python train.py --d_model=192 --head_dim=32 --d_mlp=768 --rope_base=10000.0 --tie_embeddings=false --init_std_qkv=0.0299 --init_std_up=0.0299 --init_std_down=0.00231 --lr=0.0166 --lr_head=0.0053 --decay_shape="exp" --doc_mask=true --train_tokens=371200000 --dataset="wikipedia_en"
Each number is 500 + 25 x the weight over its row's rms, rounded and kept within 0 to 999. Layers, rows and columns count from 0. Numbers have three digits each. The size before them is the row's rms in percent of the matrix's.

# up: layer 16 MLP up, 768x192, rms 0.399, rows 484-519, columns 0-191
# down: layer 16 MLP down (transposed), 768x192, rms 0.2, rows 484-519, columns 0-191
up484 113:516477468508496459499570532535463477536519461479490516503510511486504490511542546485487547536465484501448540498491499478493485505496509471481531486505550493471524475512500455505486483501500509490515514488487467510474520481457499531532456468556521491490494485511497519500512518442469517511507477500523518513463492499511507530512494519501506421479501569517488479540449510557487520493504512465517452574522524491520502499472480502519514508508481492501550478498503468533501497507507467517486479545529477484538517486510506519524518520474484527536498500483524487499494505477496505470
down484 116:492473461522473499501451478518475489447534478487497512522492501513483497476494482540502512550533474518523505495489470524479473483519549494470512505478495478520483489513507496514465515493503508489540465488493494497495456439492482507469536518436496521504555477455442520465517520513507545487539535509511483497517474480440506545518444448480468506482483478461517500507510506438513527517503505498460513468500474510471516473514452487535499519536478521500511464474472539527508453486483508496501521493507492481482484491520511479490534483474491497506517557510502511474471488488537505494
up485 063:512479479496487515454530518516517508559514440469492507487502509478488504507504470491493489505504469496497503497514521478552531485533504526489497518509528449491494483518553515450523529535513487486464549499486494498500486507522460509496455468486494510515491476572440542480505516476514465521504487468517486551536465501545522494503491492510524513511494470514484538540528469485522466486497466551500498468500510479512524528466456534485491501490483483469520516457510519464477491494482494492508500519516479486526474475443499500510480500511488517515535448526479530461477503425492483496
down485 063:499477523474516510533492470494489484517520459513549527486491454512525543504431430543526525540518487480540504533525502480552527487484526496527522539516496500515476515501500534503510494520485513477468523504556469510519497506437541523507489508512498517503467474483512484525522489508513523508541500490483506516497466523498473470534503494533517545532483493493507516496499477461503499488466485499484519497512524494537493520517477459469503516509479472514488501463517469492501497466495513493448537532451496474520479512449521501491518414506491507527494515500457521527456483495514458493
up486 036:540457535472506503491435496501505471518462480470510504542501497528536485525500500511464526494483570521523501519526495509544491482508497511546521520538428500488519529508487509526487489493501560547485489515498474500540503549479533512498481519486478523503537521507501552533506483501502495486538469496532508486512543452477469515527506497506500508535482532509509501494532528507499553492477473480490510508509525482503497488481550515485454532497522493516512541523495541484493503468460493437488535491481506519519509490567523491509486504488494454481492506447506473492460515494500501516
down486 035:516500532523491463544536498452460517501558496496505463516512452507522496484470502461549466511506504443522497516524482498456512496429475484478513532444487522510503477532501520452503499491484482472476520485551472492469516521471505502480508494491485510484524475488482515478500490555516511501502487534481494513517492497522481524498545521483515514444490509523499495494495491502430421522501547478516506449510513518487500492510483498486517457533496500540509463479482533516512503510476495502467490495488537495474498497463508549513562524528508501511493476485531519514490526467512483487
up487 078:474516472456506482478496511500521492525529458484438495534439484474496481491485516562496486485503508525485522500542519513498536496481484514539489491507503508518485475484507476550523445544511530512462472503553486492523480476524518524507516487491498551492490537492501500480481488521455485510481510533474535496531509521507468487518506465507487525494485487444510494484497481470513547490487514487485496510440490513499496501500509491487492527468535493505555481502511470470535515535524545501470534480449490510545443523501482484429507524527522501485484500512500465514458500490531529536
down487 074:505538530510519482536499449495496504520511503489520508491485490487518532469483507440540500486511546486478475520514505524461473505503495524434532487513508473458489499479537510487483493485536520546545519447486518556505482542509523487499504528526455470509493456475519530458496510493537493552521504515532492547507475479536554470475491539499491514507470516519465523502467473533502529515496498504499479485529478490477504515501541498536486508552471513529506530480474494529454490489476491451485497495548506493487510490499504510517515444453490532480532507490490478492519543515524483491
up488 118:498464467524503517498513461509538555505568541460501481468469473531477464513462491468487499497466487482496459506461457458491525498491501514496507486477525492476479558489494511501516533542515500500460499504490467516501506495548454507494495516548484470534522515536475520487489480500524463463488469491488478468539489494479474497475502479533522539514488473480490474493503518501505535453460526473459456516483503494495528493535495486503519465475508531538531520457493538504476494493501497456519498475558520510524529487488500505471535500490505458506498511482497435478502457502486504509
down488 113:512509458497554496514505486453459499533511477461514511526463518496551527481537524483492506476494489500519540493467458479523553502520458520476551522513496506492500487504484449516514511500448507516444497457547540459469483527525520457524484490498470508500496498524470491481511472499490523497536491516476464497516472508533491531592496481524497472490496481497519504513461472495568507497490498506505475518494511494462512459517497527453485519494486476507527506499516485484509530468471530490467536521514495510515475502531488519477514479529479479489513478438526493506490504514493545512
up489 097:470474535493508526540521507550505530520510546499498442512494522464534448484510447489503480480472532523496456497505459482492487479473477494501515488492472547502504504497488540492515513501523491504512491503499495549482455532515503544496486516471493501542568524529466452499481463483493522492472485498506542506507522507508527497475468558532515453487509483505510470493488495483496518487485493495448498432517465540533499483505519507463492521486482515532553541485499485462477485485521521518486500473551474504497485470514503508477532466537497514501480514520539486502516512551531495526
down489 093:477474526506474537482484525509452502493444548476545471541564514490504481529496480502523487521490528510521537506456505496478472540477477486509514500505461505517538451482497522534497519497494508511524476521511508512544471502536527509491484468541519491509528509534501488525493468529477492501521461520467527479541477518549540480491507451500497506519518509505512493546508471515464529524502495512446428467491502529484512491522539483495492525486483510502525462480522480508512478529500532516481519512477481498502515507537498512472529511571528512494514532533486531518526518458484462510
up490 060:502501469469498502509514546533483460487498466492444504484437529481549489521514464571476525503510508501497512495481498516472539535459496490496501504475490454481490480493469482508500493491464518474515489486483519501502517510469490505482491493478510515510486466486516507495498481523503536497480520416493534517485527489513542549490480470530527469530514510490516512493542526530529481545474493504518505498497499526521497528514504478546484449483490544507512494467490479525442512513519537479487484503485461505520552501544437463518528577483501459502502504494505490508522509496519532489
down490 055:476526538494476469502526496502470456481529463466500433460512503531486558531502505475510485498458494459520513486517493477510505482536502487547481465551486522483506516489523472506509514455541486498525506531532511516517515522537523480487499485469490448494494540546483491531487471503480515496533545495504545504461455495503497453527511526492489479492512521504490493505512468522503457487513537465476541508491499498464488475482498537470495516470488460480450509512530498521512496492500481546523521506493489518517485456511538469500495524498561473545508481479484501500473499552517470538
up491 099:498530480505505533491546521472494542459521504551490469523517482530515534482487503503447465465506508483517510499537509543483533490501486468491511502509494519472510496492487497463483476487508465501525577511491516477532504488548516491473498507472499523513461498508508459478525453481504442475520497506522469522486501513486475496514499478550488533469511501483509512498534488474477483498503463526552476529438521496468462512539504492483520494479496479497527486468455517470509524524499498517526507528526561541555472531480489467496511495516494514477473492506504475479542483433472527490
down491 097:505488518499548484478503507526529483522468509521528467452486510486505544497509468503454479465505530503488535516500539531476503468530484480475513495500548484454527499485513460473543535528496475480502498518465503534487444488491492529487527502487502478537508536473518498494504468495503530510462517458509454525492518486508519464491480444521502481491536475501529495510465570482493532471516496459522518476511492500489476478516554533516504485509512447509502521447499486506515498552492526460531525527533520497469519524517489476497524443486530501491513503485476527467523529489464496467
up492 105:500521526482497542517480487450510523498513505488489514494490533517457481453508526518519498534481486532502507499502503550508528517511478505491573454516535518487510455484518517502550517481460470546478482465507461520560501524500489508491485506504471453477514534474443508487495496507530467465496519490458498488496516521505508517507511496517494533504487521481490484516510521497504469467508557482553455473517489521516503486505525492493500513458416516529533479530467507545515479518510474459520494510475503487511464505519527479506465517428500506481504510524505517536533489512528481524
down492 105:472479495481541453459490495537479497461491501526514490484448478528503498525549514512517530467495507515522478502486521504468511474520502484519457524484496459488455466568517502539494483523531543512487485495518521478471480508512504441496510469472495509577514512521412524515505523494522510495492491495487500500492536514467482506535503503500515491459486499537483475455492495482513499470509472489513509534512489515506525473519503508527534498494519495491488524517458568482490441537451519505512530509515523490471520504523488499462522470550492545506484518535528498481474511507499485515
up493 112:512518460486511496538496433538516519489521470498515504505537516534522454477546496508471477544501491514502488452471469505479495530541493486515492492491484555488498535527525491462470520522481539479489523534526541505476515511460522486489504509513521528501454493445488502474505510505528518519490478466510434516487455522488475475511479481488542495498554448473464498482485486496488526498459564505494506446499532504514523526506504480453503508507544501494527490535469485488506507468543527497505477491469512513472537512520496554462492512498488517477521506510468488514496511502514473530
down493 110:511478524536499509506530530504473519512491517507481467494502497459487497473517529527475477491548484492458523523509501500528584482466535511485496539498507493529495515485455495500526496466484466533535458468522493485507489525504494549503517477469506517493489475558487487519523502516445436492541512506502532481527531541509493461460502499515488513515497496495530463569536518532481482491499469503530463500488553487531525481529512494501496501520457480498490448482508480446498516494526523500529531495535485528496477487494490499531530515517482513498489450467501500475487516509470446516
up494 121:519528507492524489503464513478504494505510494477487490524525522492472488497535478500506517444496487493536511509504531494527490540521482494510505485497525601525512480541507502508492509501498512501508513489491560510468529532489557543469470474486576482495502502514485509461467511508510481518496514492525508500526563497491547515472461490505499503502473517526494530503455480506490513491471502467540556488518501495470489449531480486500466490516499516497548483475483477525532475505478528523480478485497478504533517520495467507442544530522462507459523467512474494474467556485510507464
down494 127:502523502487535493454514517542524510498487493518500468508510519443510509493457537471519489515517485513474491481510499498489541468493475457508498442459537483489477488506477492460490514480467469494465468496525486485491502503490517473505527517537479494570483505509459493523501528461514517477474520497480482507568428504484511481529507547527448511505528523540559510539505522492525503537475503500528492484540480517503544497481469469507474481497504477531485504463526506460475497492535509504491508524469502547475487484521512531527497486493495550525495515526475486499487531523541503451
up495 116:485442523488463498517507486476508467480518465503507535546518508518528482529509473451507489485512484464476432532479524490524535495511541508458484491489529489532500487494492490532490455541512541501517489436504511484532506509495540524460492526479478519536477459551518494488520494486469509489519535513503497565533477463476511475524456472502457478475495534517499481501512447504532494533487475511517520495545524503472492464493502527502494508521514483487540499494511489522482520511487510489500519459553530481500510475526501468533489526515518523519495490447509463477529514495488551483
down495 115:456463474474488516453512467531484490485475498507506549510486487518459514528535534494490538496515491487527480473502528449488502470537532502485475471514456521484486490505470498493519485524540524518514489474515494494505496488484478496514486498476472524519518500499515543516505481497522513494537529491473478472396520485494490513474467433545475502505525519495480516492484523529534518503486535476498487544503519472467459457503532525516484483516445504510528547481505475492494494527494517549497497516520552489505506498480516478482517555465518531502480492472462554478498496495521463483
up496 120:504485508490503496458510512498496488512469473496484480514500524528523498478550495500508487467485519524544520469429499538489521492535506466514502495520543529522483529442521516507435489522522507553485470474534484454534499462483485527486522507533460506523485483469479485510451482495494509513498495520530534470483524521473503507476551508498533525491498474516494488483564518494472506495469462503477475495509468487539470529545486553533478505466508436486507482518489489505512489494460573502508475528497517513473505509480520504478503480472504508496519483515519536542496470507507540472
down496 134:477462534500487503502505505496480478516534512460503479439499474533495501504485511485472507496521540475527454459481501508555504444498522481547505514494448535509514506486481482519506497473554481495484493513518497450480511516466503522434507494466503468518500437503502464526492519502500472465492477504530493511482511490457493484486496514493548510474498476463501486500557518489501466484521496476509507476521457511513495463512510515540448504517517484495500490508524530525498487539484491504491486530503491467490494543511507459477492439469475547485467463529492531512532500500429467492
up497 051:509509488475497481537498490497479491495457489552478497533536460534464489493472499499547500451455521511499506504543524517498510512487440466511509529513513518491468516489523501476484487497514482472506524472499549462531454464561488497520525485481514554481489519498476488516478510533532514499497496481469543539556491518439492505466542485493539508515516495464482484500517531513501520488524513483538508505516528517549431516492486510518544513543497497526485486468495492488505486515518510493516503492553513519501486505549499472498488496516504560519490520519481484497516494534554546517
down497 048:517470468494515507546529495514503474504498533478485501510500500473474499499451515440486510477484472506446532480517463473497536529483522516562509506496488468482513454526510516521494475475510516503517468524450478526512518526494507521493519489524484501484470543534496542529542430512492486488432514524497498490513504492473525496526479494504517473522510496494517539511511466459499493492539507492468532470454479487495508487483522494482469542524513456502501487536463526489419484505510528501512494481521503491499501495520466522486505433494509507495475472505508509473557460499520445491
up498 097:483501490489510510503511491517472486500540468487440513466506532558485494516503475521518501508539501534503476539506494489510473501516500486484507496480567515533535500547501488522518481528514473487486533488427518530473511499502502483491497546503517461524486517510505541548483540463501483480504511527507523494491484503486484520461494540504519535480487481485473494529505479451488505497489494477490485534516534543444499477474529490510470537467480495495496474463525535497499532502522502520497511489506507468531460478520508494550524447523541555498504520463467545490435511463535492512
down498 092:510522507490494480493526529511502502507546494496497481486478478456492509506493536454491467504508487507541492520509488511505533469528533495507495473552503497561540523488502505481494518458477470528508510537490530479491515518504528482502541549481490482514500492532547483535517499431463500542496480481520509508515512481492522544491546498521533495503437500519537515517522498442473513498482520484448530526486513503521511504474473493484459470544504512523484519490453491497530494497482521505489517534462461527501480510535470483518500492499574491533488485528505463500516548489561501462
up499 125:484518519500501495515494457499499528573499511517475467461501547511506509529560495556463482505500480506442508497522473523481522505483518481449460455517526527522477459540527533514512487497511480522497488446460494479460520489508537559475557512503544503491484535488474490561454456533507502519491507519520472503501501501495533507481532521512493484492489484464494460473512462513494497521498483474477503544517488530495491508518486504490493497496503529481499525514474492462471501495469474510498498504529518499522464523494483482460504498528500510523574519487473508549494492481461491491
down499 125:527514521486442489531493507526490492483528530488483516481509476508518525495493524547454464484557488517489482519509536496519483505473454473484480480526507532508469501520430547469478501464447472478506555513509526472530525473485497456501498514540534484518491559530518490508483489517538507504543527504480537490510477491498491511523502488529511499482485486499480501522479467481499508508493544517518469497466505458479443484497514548441513515447454499495491521486505499516511522502492440532464527499512495511491510526456489468501492528496502481534510532466497524503452497500516490480
up500 114:543479471501517487519475497511480542498536518478487534511516521500530499528488518452504510525462488517460551500464508506514473485513492515501466482461489488511468497469509509553486480496481492531538435533490493542505522485534500521520488505493531491517507476545482539499489483490526511490436473493462502512528523490484504480448530509499513477499539545525475513497480468515526487442503485514467439506537491515489527460549548494495494514526427513513497518489519512509480507517509488505480476513498540510519528521524483518526516490437528524503463505512495462505487495520540523471
down500 123:499461484497482553478474467502504479522522521488490494534456502518503470488513460474506499516488529494532457481456487495487458509493497531499466516484471499524503533529487549500536548477516464528532488482527516508511505547515507509498496478495503518489472490493508530472515486502539537487467472491512538500503508531525488477445512453490521488504517534519514528531486475505507475464541491525553482501516515496485557493518492517487510515542520540489487469490539496509524487485532474483479504500508539479530486449483497450500521456500569515548488498554462477508509471533546508478
up501 096:459459503471501497448516473461499502457545529497477496469519489507486507471489495519500496542544470498512515489524505499532488497487465539475519485494482503501496451444499515475537567456525497492513467481475507467469513534494523543518492534555489522529482509483511486568503472528489480517510505505493524500506465455467477519466515516469490516492507524527470513502462505511483514510509524538509554508466479495543492484473486528438464509495490505509491520471468513521530525531493479499544484525483489503472531514549497516474505478527526513506523481465526465477508498536473526481
down501 091:583434506509541486480488494477501547502511518523544482501489523498488461501526532500494486473499530486512504491512493497496548497474464502503518468487454500520524459487520471476510516478505535472505524501481519516466471488461519479478510478484494488517478495503503525527484487479494484518487506477522443510438501487503472481505492488496471501466528505506476524462536475547453538492526515516527539496487485516516512485505467506511528550474464475489512550521468508467520471503503513521516544517489523484531489513483512476481467546535538499521519476524437490485521517502464468561
up502 027:498499513532488522516497505502523574507462511463510509549480506500513533446511490468523501470499511482538492501520535492516497514524533499508480549494438476509479494505530557494461512492495528538522502492510478462472550482451511497490490515491491484535512515468504540491456494469458465500488506518481498537481500468494515515491452498503534496502538507560469443461511494478478491478482477514470484494523527462492484513475509527507502518495507514530483505506501505449449480519492445474511508518514502519529524506484502513494520575556471537466497491523484484506532480516507494516
down502 027:529505545468452545508493483486479475452518481533487487496508461524487520525496520493481494492508469516508558533501454483502490479498514468493476497477469509513515525461488470472502532503463466497489501506542508512511488494510495548498508496507510515492495503491528515538571472530564524495523474468482548457551491565507476498497506518487450528463481508495494521481497473478486512500521508522520495494486511534497525510504500491488523492508459523535509468528472537506530486541487522530484538537486464516497468523506491513536469553460488493509493526487502546455467559496494512495
up503 107:518490481512500481497491505472515513502487537441498502470472502513488499444491464549478520491495499514442550446529505484490523506474487514517498498520528465513458496478491547519525485478492468493448529536531484501532528512514497491451511493472516477480473527551522496516493530502515489503490486520477473488475508485508504452453516487541503492499476466505510496538492486488488490520511494505491477531526537494554551532533502500486522497496496488483486550497477513509432531496479495469495542487505502511465534475479488481498533535518500473484496486467496487521502511396514461504
down503 103:482497502534528493530492456465506539477507534462492516460535464492484483541466506468491499494529505419497448463508517500459519493431463517465515464485501515474490497534459507498504526489507535521519525495510495492499531489512483484471465459531473477535530516516456560462505457501501492483487537485475470481496487530470480484484531521471479508458473492482498448477457505483516510455484481470494512510496491512511482487491468515523508524535522497491514481484518496514536501534475493498506516476458519524519514506486469555527509472478513546505521516492540503496546487515519498489
up504 098:513518526468492514498480471486484458480480490540428519450528510521481510502501509482508493514511496530494486521480497502498482479498529486486494489537509454500525463493516471491550524465567527493496472518510540492495526499501497490511526532503500511514481548506492515517487501490528537518482536505536501511513506496458548496507489471498484510457471477482522524515522492507548570500467461518521492467520472561524496522485504487493422521459485485532534517465478520463468462480508461517512528514532519497523538513515519540529527483513489488492521516478513514516512538450465510525
down504 111:516493491479531496525513527510528518531555511528540540510498499466460500556512511507504521511495481532444510515502517517467499501478506518500519432471493513516500518494507521528491473514496498533516513522512502512451513510468522453504485441468497511504491479532520470495527494481509471495477505482494507489492491518534485540503490496462504494483543483470493463480488505486493488493490511502528521504480487517519505481485493474509499494536497492498498546485508454549462530482453499519500536522443491488522496492494492506479465614458451507459493418519519519530484490487495511497
up505 054:479488488494506497524483524480498505506481526509509554504532494505447524500503454495506485521489495521512469503537499480492499559501500536482485536460532523518506447484504466529503553479500581475497489496503485477519507496429521521544533534495479494502509500536510474512510532506532486492501521516481476515507463514521446501490542469499505516473547512490477498501475494505447464457503499559438559522522472525463498492494472462488473550539476488504502527497507462505481537485447513506504503515502489459495514510487490535516503512479497544519486515515517526472502503502480488504
down505 051:496498498496471490430478443509503486505516547515484495497510497480503535505522493508503510496497504494458486511488520496490455473502516510569488497471495484497539513483488489510470518443528513441500461494453514543512496508513500529507491532524517457552522513513484500518531508502522537488533462441549511508496458504546500508535503490492506536490480553506537507544491489522508531553472479547513544504478495502509483459531481517531493511512499487526488506505475468507480453500501471448510510516490464444500446484504546517478505505467504506521522462520490476488513480492493516511
up506 124:515490526546511508486494506491487544462475459488466472482469517503480519504535511538487472437496476493501494481479526498459499473504540526496487504463468525523482492500520526522490515462512535488503485512523480490509511478491527512476458482518483503493526487520500494474481515535490542503555498460525512557544481524506498472472512531503492469500530486508481503494492505475522499449454467522524485507497526506501517531494540501486517520485523547472542540522456515541495487466491591455544513480531520536507478454522478493465468492543480514493479499486473532506524485508507478514
down506 128:502501503530454521472508502481513511493504510491489439471491456467493500484526535488524432470503503534526515506481510528487485476471515504466510527457511500495513499459482487523488491482506494489516490481494523497501543477463479510504491541502479498498496467494523528483483497460480465496479470505519516479521467460491515467517522473508506483504489523471516476541493540486503510489498491490491516487503509545504501539483488489489544488488485521551455543492495530466496437414535513478504500558531520538508485461562469536476528505506524544513480519513498527510503541470528448478
up507 122:504494507508487496488498514481538481477439458464495493541488505534483489471505472528528475483479516454492523482513540468488517474494513476451490489497502440489511470493511433483473528518523489476508502515524492477495443523492526494548459478503494522534553462511520548441490514540508459531485493507545522511491503511500469497476528474478489526486495503501507506528500517495527515470520495517480485507527489441500534511539484478533492497483463505479486496464511477499475496482497451466546463501525510525518491542521525488498478506475532470512465461543518498468483538522500493534
down507 129:478463520517494495520460480499515530493500529504492534458523484486462513429508528535484471531485495478493540479492495522547502494515502468492451483510500486482503510539495541506479520474571469491467519536493471508488506495481508504476518505453475498497549532489519505499478486518493543494489499526479509456500523515489486463500518511507506556543511476551483474524486506479491462495464514486503477516529467492515533528501482507496499552447489500457517523465521500498448499528490490581515513528514481502476508501480514446524475500506506482497520502510471485474493461535451462499
up508 126:582491525504525535477473481523534539462496459549498515493509549483510506472528536513503539468496504468514535474490466482486490507510507513510515476482492464493543497516480461498476466448474520518490512507473527497474488526514541504479504520508479522502495546503530460504541499478460506474537517541520516516492504544476498486516491532575496469471490511541508536524493516496481507512474496556497506468515522527468505468476521529518535491518508537493473488494482478508475526462480497475512538512476507552518481515509491484440511492550463503507497504525512515523479530513485518504
down508 118:503466491506500480497495493487518495507466530493477468508487504492482478488500495547500498509469536490462542544535521503470522481461526471492533501512491502515503466501427523517532434476495474500472496484493515498499542534517495527462441497527516499476540461453475468522508512494505541514509457514535507511530521524494516519491499487541514495531524493469501497534510520492474493462511474519460488530467521510524505495530527447509532526537518493562502527500476469528524505513480483501479520476504529516512493498498488501484503493544484495501510455545498515480468424462497483559
up509 050:521503487490522541528552461508536494527456524497483482531526512523531502534496518506505545516506483519509524509524469505488482517487497508438481529488467487519474481484541521469545509466541505546516534517495485486491502526475509499499528510490488491540494481497493479446474520512490506475519471483506495524520475463493518526429463508457531486484497555528520470473470499496473559509465524515480473521478529518519512534485513482538511493535471536523504491470545545543497513538465530476498513469522506484489489523486540507506497529448472501527491511464512472505522472472482496516
down509 048:540504525504495520509483493485489497505538488516503465478521523508500454477483506476496493496508467481497526524522445453522519475478484484479541487486493498473502521489494463470543466490487517482500508485466494475470528488506514495530492521477473460507531543545458490522527488491479555463517480548503514496534551505466499511505496528498471528426478521469511495501568511499501475499485487556501484493542532515502501486495504554487514522499518488476509465523547501511490473440507486496467494516464510486522439513509485518480485518520453465515561524494527496491519540491515469509
up510 058:457550505525480525453478479503443495531498470491503494492448519501461480486455495506492513494491465477479482522493514522524492506517523520464487472490488459562498503533526498482431515472492534506475533473490499505492501546532522519519526475493447484506510538519490521513493492517493462506500509458494530516475519494483512516430502515529476473521489478497500531478497523457469485476515523473542500512497495533474509474494460489524476463477511543523484461502527500538498473465436494468516531490503479492502510480485539489491474561551503509491523515509470462527502516476505506506
down510 059:519518513484527469515502499501520511478498478450535473475547480467497525494536498542500496509506469467543492514470474511460495481483495488499514533556497521503522513506492525527484467528520471459498516517510471483486560517463474539498469515510524473510467527494518472517489541502516496451515476501495489473504514530518502476533503448497508539443516499471485488510474494509479527523505520493504501482488446508521458499466518477478508486529531547465491444490487441460496480513541502545508504479520491522469503527523462512491520531505522481543520498496494513427511535501505484454
up511 118:465495490513500465547497512517538462475496486492488484526478500509478460486501541479502458492511514509514516514518474494486535514477493473461503439486495500517481508508484504478531490526518521452524453524523491491475453477502477530465477459528474501456478485457508487501502534484515488523502535511473460492520497473512510525480497517504516476500528486469480540494502533479529470482500512498520468484555489478525470535477486480463487509490514480511493533482449510530488458468527482452519474480504446530532523524482454546502518506475505547451488498528484493490467524552476557504
down511 118:501503497505466507544474497470499499502485502495523513529486541500524456492496476495490516485492492500522536477442497525546529478495517472502485539479459498482453543564454516479475494485542462505527512510473507495500500500511508499512497541544438485509510496516539513518542486431483524489500501525508518509523470512499479509546539488511491491537491500521509507463509515519446500470463528499475502459500505512466513503582478503519497500541491516549466468524480516472471507524507502494505555558489551481497529499503523506488477518521498529508506516461511458531488483515493509485
up512 115:507503510515502467484544504484544534481527541509485510452478553507536506504522498499481489535477503453504569527529498505496486523512534514521514456526497498513511466497479482495458566469511495558489491487527490522500530510485492503500519541533467484513463488487466503470458493486489484478523483478492516491497504445510476447502474468509514497544502510529491505495537509507520523487483542495503480470461476497482449463504486512518471507478484480504551471480475498504484498536508500498555460489516539466470517499504460555526480473467516513489505475449472480503552501499522501496
down512 112:507487486492489445502492467516502513538544507471520519509491470459462462540494490470505501459551485505499537507514530513500506468530479485484508451479499475515491505507495472496478473512533516486479526509493465541492507477492512518485507484548530553482519498499499504508468447531448516470508511451541505458513520512534559566500492512524473469499529489510484503465500525481526550475510489514514476530515500477494505481540484503513483534492547492512496511500480454535509449496495519497518534467531476554463491519515471493505526476472452532521486497488540496487544490502478500499
up513 022:560469483476524519544547485520470497514508553478491530505484472545488513541539450514529509493501444482495512513541497514502523504496476536499454463526478502501487518471491518504524500503515489504512506522482502459504477430504512507485484492485504527469524488536471478482517491515434503488499482521499536489500514483494520474473460476531516509499501465511472475480510472483533516510481489542534491498529523447521488495510526546474519508506477481505542477462538462516451513553468481426494491455498457499526509495485478525531517482477482497520518512490496491467495512488511521477
down513 021:482494498524492531505476471497510473455497490501472499532528478537555505497478529551548505503503454491484490497493481523495539502463489471478501524481474519470483514494530513463488518449488471472464508533536485561517500492493500517509558476488504504453458481485481508526545520507524518493497494499497498493507476505496486473502493485480486514494481476471540508542524523472529536505469492504519489446520495522523501524490495518518478511515493529473534525500540498521498493509527488477445446500489475519517484527486495472534492424536434484497518526475498522455536485533493464545
up514 112:496499524502500485533535542489504506559536512499478512509477499505491517488518504482507477495497492497536503476483483507498528459531504538495486469482491469491516489472475540491487534519462481483499472477514489502520451532495485473557471503492526497538494509520466481508477487492511474523493508515565468527535463484517516449503535475508511480454498498477499485477460522568480559450521498503509450520488483476552499521497500499507471503480526538470489466491483470500536498478485475465540509519496546525483552454497486497454475513540518505519514480513515498467528493503446462491
down514 113:512502499504532514490471486445484509492504498517476534496509487481499490530508516541462494486488479460486495541494477488511498519461510480529509455508536499504479472539537482529516490502527506512497538543508489471482456520542536516496525530495509482502517519497459477470490508518483511525492491486537466488509479518527541455531494489500534489508474468467476528493503466470499470504471536499461539472498509504538526527518479488559502467489497522476465532504508502453459489494532491495531464517481425515455537461485443547493450464507498497444485496486507475506504511485472478520
up515 113:533489485525464497511457465490532491516532486476504510529528532494502458526442505483538507499476530494506493560458482470507553504501508536486454530479451456501474471539490507488522482512514510492506512477522516526520496537454460501514506507489494532521493468469541470510466487485577541509484494559493499482494528524528502478501481517519504516502492531513531494517491471499512533495497474569496499517468482492493574521464483517484505520500506472517506456457479489506519517497505498527506457507475465557489498482521486519517492478527475491488484472495525515550490508494516488512
down515 117:504498511532490495533505484526452470518496465513518516481531518494451492531521498508445480480462544523499482461490467490439508502502509495489471489479531538495460504502470507437485499522509514503481495539502500466467460503472489499489506485503438514568464513528508498480537505550491517540499516518514545501493512497533493475513524522501488499530513480486494507487498502507488490471493458502487504494510503490506499504471519473433469508496456472505514527468486499479501497481486501511511504494472492503498505534570477505567465434530445476498487486461476527504500489487528450471
up516 127:512503557491494510492477495499533494513513500487512506496544535494430518454478476514504455482526473507505446496511540515519519455489449476512474500511536510499508515475526471505503496469479489539504508578484528500476484527477516491478497525481501467505489547490532535472497499489497486476478504503506456480520489473466486469525482498478491484517491485492464495487494502466521475577530548528536480472505486517486537527492495468490445493479522511499521494557496462539488485463504490478490484476514525507504523496481476507481474524480501518491524507452491564510520469536467490460
down516 129:501532485500516490520533542475498532497496478483496481540446520469524497513525496517502470525506501515482480486486554540511538514479502510473524495465472480501504483490515501517488518484482483477544537506475474517468475477504485454478487488508501518484477463476464492494529490539486501512496508509502480498471492498529516495538515511491465535483505491505481498429524490511512462522497490469504506471473535472471492516495483465462520512451581496432481520484497514487480510495524439465511473484522485532467527489479512522466530558524463450507458503514497532534496502494567527497
up517 118:536502471488506468507509489485498488513527505504498492490504501498518475495516497508438468506492466547505480545514527530470494488511516474499510473527496482489519488500490522453509465500453464510526529508497511452494455540547500493503456502495448517520492502486494483538491500535507536493468523515493472458492532515468502554503562539527550508500492472462517494515508528493476522476509499460481503496472482490480528455527528507537495480470472498442496460507514510476505487547482531508482493464454521476483510476496512530489535457515482498482449528514512472536559463500507518542
down517 119:504499479494549513526469493498502454516473508525496487486491518500493492511484493534511500501466488516512478512491508485506503539499490516491528480520474489538475539500498496549507502454497507511498500477462520504491472498470500543505496495511467469443468486466481511537505440525516512466501530568488522500495520491512520480503449481480567539467472519500526511477511502499520508491477496524503556479525537422459521496479461500483460484473492510480492501515544480484458478522482496519491485522497484514524504507487497511498488448509473487469438467462514495447486455509538557473
up518 051:532513461510509506484442488496541556502516484535535501528493495499480548457508494496519544528494462495518499536525526435524485527522500522492484561525465491515483457544478510478503522555515473529487466511481526530536508504508460516491508493501488444452517482519476501494473509489484476486486477526490488481508501514487515491512489485550500490486522486502522447510540448456476529492478521509528512506502523500492459530513551497508507510490487500505511505476533461500440471488491457455479523521545495521509515495473518493490537533497527508505495462483503489528477465503466505474
down518 048:500487524486461489476537459502522510496506494545487456530499542490520537474481538451484484534527485476485512509481539491522522469484516491468522536519485540482527508569488496507523517514470509505533445504531491536505502491467527531515550538466499465480474502481457563564506493506534517511531439520490516505534491470503495492511514487485470485497521537505501464499485510492475508464488497506510550527495466531510500536489507468488486525517472533507480480557479519486480468531494509485489505481533521543473522476521520501510506480492500523503480490495483517447512478522469534503
up519 067:491522523484501484566489524483497502500518493521502510554541522523537544488549500541487466531500511491466491487500536484491476490552500502493495495477534475520505497503514527516506490450474494491490525473508544480520470522509482509503491502504520551467497493519458524516498524448501508503518491515511471523471489470504490544499511490514494541487496510443498494487511519451481541484471526510507463496491506496522494490505545489568498457520429466519501538536501467496454472497535501507485513505530500518570488464481516501512502527511476518539501489552462526488532496526470490539
down519 064:504476497504523514522534497511483525505475524509487498546525482527518533510506532514510532487452471489536519499472459522501513509494515520511495489494465469525510467497536513484479481548490494508476525470537474525553454501557505524489521466456543518493510483517476508514536513503466521526547481510551482525495481505523462479535507529500492474509474509477493448463487542494494502460485518500520498486465474548527496508490484526486505515497509490509496565496484532511469498563507457481461483484452537481480451509489464503537476447557512505529489490465520510497489482498512500504